{"n_layer": 15, "n_head": 4, "head_dim": 32, "norm_place": "pre", "positions": "rope", "rope_base": 1020.0, "init_std_down": 0.0, "batch_tokens": [8192, 16384, 24576], "doc_mask": true, "steps": 5243}
Each number is 500 + 50 x the weight over its row's rms, rounded and kept within 0 to 999. Layers, rows and columns count from 0. Numbers have three digits each. The size before them is the row's rms in percent of the matrix's.

# layer 9 MLP up, 384x128, rms 0.144, rows 213-238, columns 0-127
090:461537524581499490421476461554574512444552516518480558637521475544486487512430541529474453499575489618527496567518514474535449482447427485462539534440508548448452478521549517571489447464548438545534583482453560483486513499382539465536540466516515469506510552507559462386523464569523441543488445428545631465460503479520591498482491539566504575560439500530422373455512468448559556478602
102:456526436574497490505473483477607491529499434510499508546587497526480511486470424507532477536421562525523486515549528469518308564605401408453506521549554495564478538529453555489472480457524496436497500549557500503489523568480539512477467470472462556484565479496536489487499521414575466477451454460435562464562379496522593551548640495510499445522535483547603516494513454558432455596565
101:483601503477499560499460395467451556513334400543449451512610540572455476518501550445409566470537599487416465557593481432449487516475597555511453501431537508488483486458513528486467542453504465469439526518541397498555479597532463424507478484517480398580495512483496481444488494467477549550432464538585529491442542566512473535458509563485475424508535541483478513526541564582454456492529
107:567475525519446537501529434521474570521440515446473451519511507604500392480519498477424533437455590625516425530537535420418401599527497590500479497549553457588453506514472538452501454556420489507522469557611494420494425470490468576547397481447491484523475571463485501414490504503503451445475412509429523577563498527464540533494595560496530430464462524482521417492493485436455474493551
098:505479561444536540445515528455588488456483485394485573448532478595465515483435495536458341479516490544581508450631474492533549469433513442420447513498506549460568485585545527503559424516471507464565460430590431519552513547547606484590483520545416440474484524560449482515477540523481468545525471453459527488455455416461491590514579604432472521522530472499554505564505463430467468513484
107:517554520524566502464473461531508520461483457433535576583539511484516541490569548498407459471555498558526480519520521505568471515525514543530427479462510400569545449494492576607475517532525504506625501478512512481557446592479524446485384504628573589482518521490507430521572534511591468530533417475469457510507505448605534492453428617476547436490407517564534445550517489506473382568542
098:472481430555539560516399439489566533611444438451489510521518577510433536489511474498493525401573487407426436476488413456511464603532479484443464399600503407451476438494435590490450516507430448454445457515558446496512501552499548490485519537449528434436488522399535500450543567498455559540484480568595459514442485531481468489491509528473544400446485503563473436472524532514384495469566
093:527487431603590520496443520543524490540359416435582528579531554546536485440478456477546519495557551536488499537402447488431491435540490465450495402555597432500500452539456482508507497545439507493418549421458421477475452541540508529492455492448509429546566472407490440475469451510423588483400476506549566406500497530547495494529484534487479489401578544553506484501405493518482481447583
097:448556404396536454520515440582558514408506472428515479569496494474515550445436543535528535486591502506551477612432408479525550477523510448520546475470510495440375534539521548498441488482563530559478603522446489555439383490499539496502494465498474521478495575438540424495500508461594526499522471515541506518496437450567614491419468423488523586464478521419519438449396532521535467589514
108:448508449539497543532491453440568565444499560456536552484500454515450567456505479490445604533483552640523409556496518454469409563537476446419491490507516513575627492493514450498457495425464527449478538492543487537459355523498537605506503445553459555542490501451509515410488542455521436505426480496481647526507497550553562606476541520483584501544486502518471427540464496477508477526609
103:415493452507517476475466554512502552452467491515510482454595551491515484476431501440453458415535535464442529488468406523535498584535555501545468379430474545550516510586589546463519548421527407450515546481482455517539531602450496420461496451456572526426504533442575460469445529524449621579501400553564472475503488514513425497444442419481539434511518556451498495454544462564614437442486
103:476477471492544554497448523541510530429495475482512532528506568535497544521430398497530518452521512465463457448607498547470510517697486495473446459561493603585446499531541558406421486508504505427462493401552476499601495501591504500484478602461426496516562444493488512471415431533537440544576501479536568478533507476537549567456540484537496561483437436425529604594554477501457455511473
106:531508479507560475511467482522500555508530517493540607549534537537501488477483482548590465474556512491465473540477468453583561528534437476460452467468594417560431507560462491530505521524544501541475532518602481526474476621535535617440467382537587500459512447411544515524412464511475595484434428314483510504549519569601446491426498451479473455410478498503435493463522467542455536531525
098:429570538576507524516459471535467511537543401457481556576557484506528482508480458516487450465607547499535512450449505479461427504563523479432382450561543487595470443462568595497430524493456467442479463525594402583457468534574541505422457522560380486416463484557508464611503570523479469573486426498498444559485534519569493476466523482518521533496548449532582482590546465533418527560511
093:457542505524536531496464429515542493507513444511557458479580462535561491474434491589523459450542473543445410622523496454444488515568411427451415473439515478584438467521529519400360489542390447496560517475587478458429493519542560538430529565515505481507463464423483561514480403505556432527540551483448499535572481484492586549446485511520522488522413549442550450575437448427498498551476
098:455600421552580503541481513462525522550453529531469484478472472499425577478521469489518524540488589451509534446404446517582487618522518481506540529531497448643501503578482565541433601417508497537442501569469596545543394543520541563420476544460551582497511558439495591464392585496536579531491495492567488492547434517553535544452481478477551582443487472494462552504506523556474532529480
101:573566479509598478490523458487528484558535513504490505580453524517403540577523523443489507505486525483533486627427540526542539533520549507361491523605495473531505570524441563472539561445549465449509464460574466467417522548471516515539350522515466498502533556409598542453486475506486532522572420507464612456521571470543513572450492495466489591559433535537533535587457490468580423529510
098:447507484494505457469520503566519514449504516461528534543477480546416497442437569532480485467536578537462548482541475418439433511504478402446550399572541424534427514587483529520557473444546523475478508479531541533522419542543646541601518516485483507532508537530593497503510566547499422486512427494438620401547508437551551528506608504623452506513497436475581517397490496551456533535544
104:446559395590609480508475430497478620462565460526518554465464531514449496446432507598506508456480556508545574461362484427565510536523563472537492461500476421550463476544465584528501517528497420485435545551478515521516544542441425489531486484487527478506489497469478388463509528488528433491453455468443520447531461552591523580438575473455593397482482554518528564443420463587490513565472
099:453573546492478550507444523521566471452486484483441521555487507525573542418514476521419520492610446594564433487486471466536452519591557568477535501467539488528550476492537543414382449530485481532536551467493516526442535563447475475456545402645526535394588541387489480460532540500589454553470528534458516477441528591496503541510402513541524463530411448530519457508574520568426506509458
106:479538456409472604531476585506524525528530385457544564477629510508545503488448490502531454488535468547486512547440495467426474427568538501505551456475463560577510487531531538568502467483477479576543530496494496539487539440487527543434532517437463492467512579425522435418457519447581612588536507403410586528569441572525569549427551490523518531441516497566409483491398492535595516498492
098:435462439490498468540476524518584530578596396455551483529517528497547479462373485535540506498544577589538532472479501486520520479492496459501513427407549539549466540495476512528551434481616475482445507523479540499467637558516492564529463473477461542595588549462471464570439576412575479568587412443476515485564531548561521467434438442497507431391523528464533492437541543475497511490429
098:523509486570511468567501488535477558531414486550408416444528649505525546485457495609508455453460523556490389466526420454597472537576569442513434490503534412549471484538423509424470502516489434507461572479574491500550465563541525502492516503488559512582502538550540510430473468469477374476463470461498507460495561523478462529463592483550492432381417519457470418448426448496563521524498
104:539522458460526543393474536394556584461511474506551496510519518535484500414457531510514514513559479529557523494530527477452504381500395498505455405592496470509511541539549490456540513463442348408463479457552464497472605500563549487550481428507467560452488528471489475526515501521406540636535464530435495509488557595595520476580464436466431532540531476575510539483497514545380497461552
090:484515494500486515565488468596476463520415476510483467470583496545538612356520488554445471500382476465574438471502500526500478502574469512454508487507521499572543524536584525562476484626555459535575531459490440507499378498405516498429455467509543594535462539537478530490442420405543504530442437486572473462516424488518590590518506378448485546458444489581556513507499511489511462556480
110:472542445477507537536514482510587524471480505479524482523539536548460565440441413553520520498473477532406525515454465472448502470573460493531499406535542444417435379499463494524517466559445446390487448492556541509471469514483609479449532439431463511486537605487519500602469584471478544530507439495505488381540451510482479506432531464523592397496435486580574350553515459585551498528471
# layer 9 MLP down (transposed), 384x128, rms 0.144, rows 213-237, columns 0-127
085:458435525435515517591478532505408569556470486547491467590507537495528385537389445451505465513426512446571469480523529519544531515508518565587506522644533450492574435447461478541457469553469420481500468461521460472450512556500536551588496485459456512466508471515505462452533530493624495517542507557493440538459469530498577581485398468515530417551446503397594501536553492442456524523375
104:538474459518546538563496541496618515532510502578487488498488490470496428454456501419445633533468484443493504489457524424450538511509526475466472510491524606528468467329392498559504450469567587497484448439468480540560559537560396474477502555550468527587519522561517458533525513427583471461454500458432591525538528464406561534521482562484495426542508472456449529509545433414556434481570
090:545475568465453513491554493475410424582516593495582483454426457447462518508514482411439508548459575475538532555481512554535454522443500480566591493528437468555486436435460487487523545422580372484471525452490506511590447562475485613473477549564493512567494487476506378455529579519463428413513476543465532514560546531491441464573510388549506554566466521574502512514585474574540504515464
095:442515448535465518433530508522492581501446526545510558510464510464467420502441524510477597454428568530573488437507491487428474520517610581517494553503484489502392519441431528493572438502620465493468539463519470454521452486473576474542477658391519490484528523507460510451461432515420505452499444509529526623466515517447509460581407510559475564503569457523457425473561402429421520494502
104:529469491521397466507483385458413499546514510550478395598467506458470479500518484446581473513408478480487562472427391468435422477532472450572591520427461502512515604471423453504420465480564505552451544511504504573550425492552474535540533448570569406476553539446533571454547458558448521554542509491536411508465477522479509511486483517560530471430537490442401472527482523629517445488488
121:491508578585510445514433601573455616542489514434518486555509428452489472530460478496445518482525502524480458518416440574504460563359575468501497487539510559557511438503522485475508523460431454523577475472474467449462543553491488471559466487511523582531365582486541538528509408556531491583561537477454453458502599481553460485512585602527636489490451456500519486518606485467489540466545
113:422458406511492524588475491609574555565546508472464557545497473503461551507522482433536424526539489493512488498484467444481525546505492505474513515549486441524418533680396484566506528443477414600578460475528511522536416504492521532598512525478537546531470585464539516446548413475553630490480463553488510487582412450593485521515574483507586516541509536548495471478470478536496388473505
085:550532576459525516503493544386676475599482432533442512513501435529522524479563564446512401594493469514515532482476624546558508551501487459515512493520465541525525504553467459557552443539446473516499487475452553491458438483416506503555472511411497502460592562546560507541532459460457543455488556546459437545479538437439535458493504501556501590582461412478493535453631444509567558561514
094:471462490454437426460500375505489545540479437523420541512486545487458542465561446481561381532493524538544537454472489418553562478544478516396487452482459553531514534476465434456524573618597498496504522503471478502535435559451507433538580568530442409547596507535492517513508413531509513448472439460582604486548498508432553552512441402502496466535540482379439554484513536450527546419490
101:528523521509468526433503482493507551448605463518483509530492490394519531452508528437543520439508471430545568539461538482450355481504458465464529449417475547542466499389467482471453431500502537498475520426450634530560459504491458523479564595526451447445514508532514520458585426480436489405435388479451564516484530398471509537579428503550443487454475519466400448490575454462442448415506
105:438504453505623501466567483551556486546572513553463510518510541509458468405416568442441492562509507446542448504429404495539502553542520450543447584529490575477464578575443496500467537530529441455578517544509501606440478451439539486434516600550444476446513619485519559525494549459568397544537439551523523537590511540534513512531474454467470547560585489480493376541442486544549520518475
111:584452542479444468446427506500434498536519513373471533568555523547503464565465467509433442549452438444416429493485504474438434512620543517553397492576458496498494426539502515464494468456517504467568457394530533520496574501587492544479499459546541509506615446543464575478525493597569474432479476474349515479514447475499474549508567548544436509438427450512517544539541510497415568471487
121:540533567420559533526530578565536500402525450540593535453522487513485416502579452503435439543487500478523494503493477386589417495516429557507413449484491509428441422578477510525501501480539558464455421527543498472502422491490472466408506395536597502432445547515561506499402534493441493450503537429595483525567429486524499464580494566541450502424488508523524505412435452458510558514409
086:477482521497405516480626538508425478483504427518571483543467403499469441570552474512427402541593605488557560456509471628510493445477577556506494472574503544437524537429525519560481500556590611500483519453473485486441489499424533499522497520488428509399436418586500517524622479517491577512525535547517488540513486470474493491548491532516616570460506425508565486479559550484513514574494
090:513596417541549506403437477514441549636414529417434589503571505521500494565492497494395497514477543472550534523525531484476387452501526481500494525446520514468491510485509573585518534568523434477559482570490411426574485500551491450525486434553440564486501535411513501499489475535471473526503609427433510482463547550408551497520488511489482532376535415520542563589540451547420539471508
090:552472505556499450601521424463430540393543421512472507502507599501511485538479514488431473432600448469428509502514492513501468567545438524509521524460347562445468530448550498543491557477523548509516442501506501459533521432521550339527539556541499452519502496475521414511615448435438544488516493572534476540531607456437557522522469577536537499593551544416529463426518529515501431446466
104:528491521496496576523621490538553446465549482501516515522471545475458445538515524541537427501475537462419517541537628494537498555468531539477413431540570430395558528438440464479476455499565508540445461518427489572458497521458451400400497418489466437555520513521536628537518498511498408537526602552464566476457451657458487589488524406489485432481515457509486534500525469479451454503471
094:523370478391523517507454476453331495551505513496472500478511599460523579539565513543446497434427449519570419455447521496526461526475510538486515609436482579487455523447549509482328488502509468506491527468508590588553493496500442537476463536526522501516440511511473463572535496535457452493575563464549516480427474479522490603473428518461480441507480449539485541541570527415558560438444
110:540407523500501505528445526493414557489459479453433541473572585491517468470414436506495523466442457424467487465462523498495409541592581538568481515439460498498438573505450518526448474565533547509517397467529606419468435517482489556586572454486488484439555447539448617396564469413478619490487481548483482515531474464467441544504565466499512547526507450499493463576508550421537472450614
088:556410483401489508500526462454473503511589452504644481518448518488556561466413585435529486478429564414395503501497452610470498505481481458512531494485528511528516512458429423533636487479472457501458450490455432470555509523490532482488540464442479430530445464616466471593441485497495494475555515532461551523569508514467476448525504560388507621510591493510457433455539521528483428581456
108:521545442528552468478486469455537572361515604438428450424463436472429487525558486453543517467539500476502493534520577430611466556446478565472463468440422484481443433468478426465492573471496483468492589539481531428587487561431387508591429503498482506539483411512499421524574497511518453493535524516556446508415477554539533459433489440488406387454477548456479478502512525546528547568493
092:525545480469525536504513457563495433425585508481467466478538530530530543542522477537561513496442512486551505513608490529424572469508446481466502474435469442448531432538480487481561456482593493626476463495495449426436412547500481500441496418377479477517493428531543574484414450479527552400524503505608458536457534491555445498423418452539411494532397531457504488460595478536469571443382
093:425498511474500532460517522502479502371428527481568514439505457481447438542524507533481597491453458616450517537434399417557549428533541474514528492542436500474452517529474495484573466513489437515510528453509562566543439555484469499502553526411530594511365457508521576560511493442493510442557509432435448409531476456569360524549549496528598554554479595503541598459524491488513527511503
098:542567472518440543570478588573500496530445589455530468589515423477442503522524501375468484534558446502524403550531522502429491497514512476540507514525482427514523453498437431497511498499481557565474397514464510550583377485514504498412507422511534521531473507589446601513414508527625475565491471459463470577430414505429546486463530563440464509616517489448433534479446483433517555474505
081:545461554541469546534465439565339444491535537455532543469472477482516431586474543408584467510520455532494491463499473517507521466457490518461446400470536601539461494344445467543592542475503538599421461541544553433556558459546559519538564447565440515517460488577533485457526530549517524552564478486502469481527552501417497452448490599594536468473529525473454572545580509431493467478504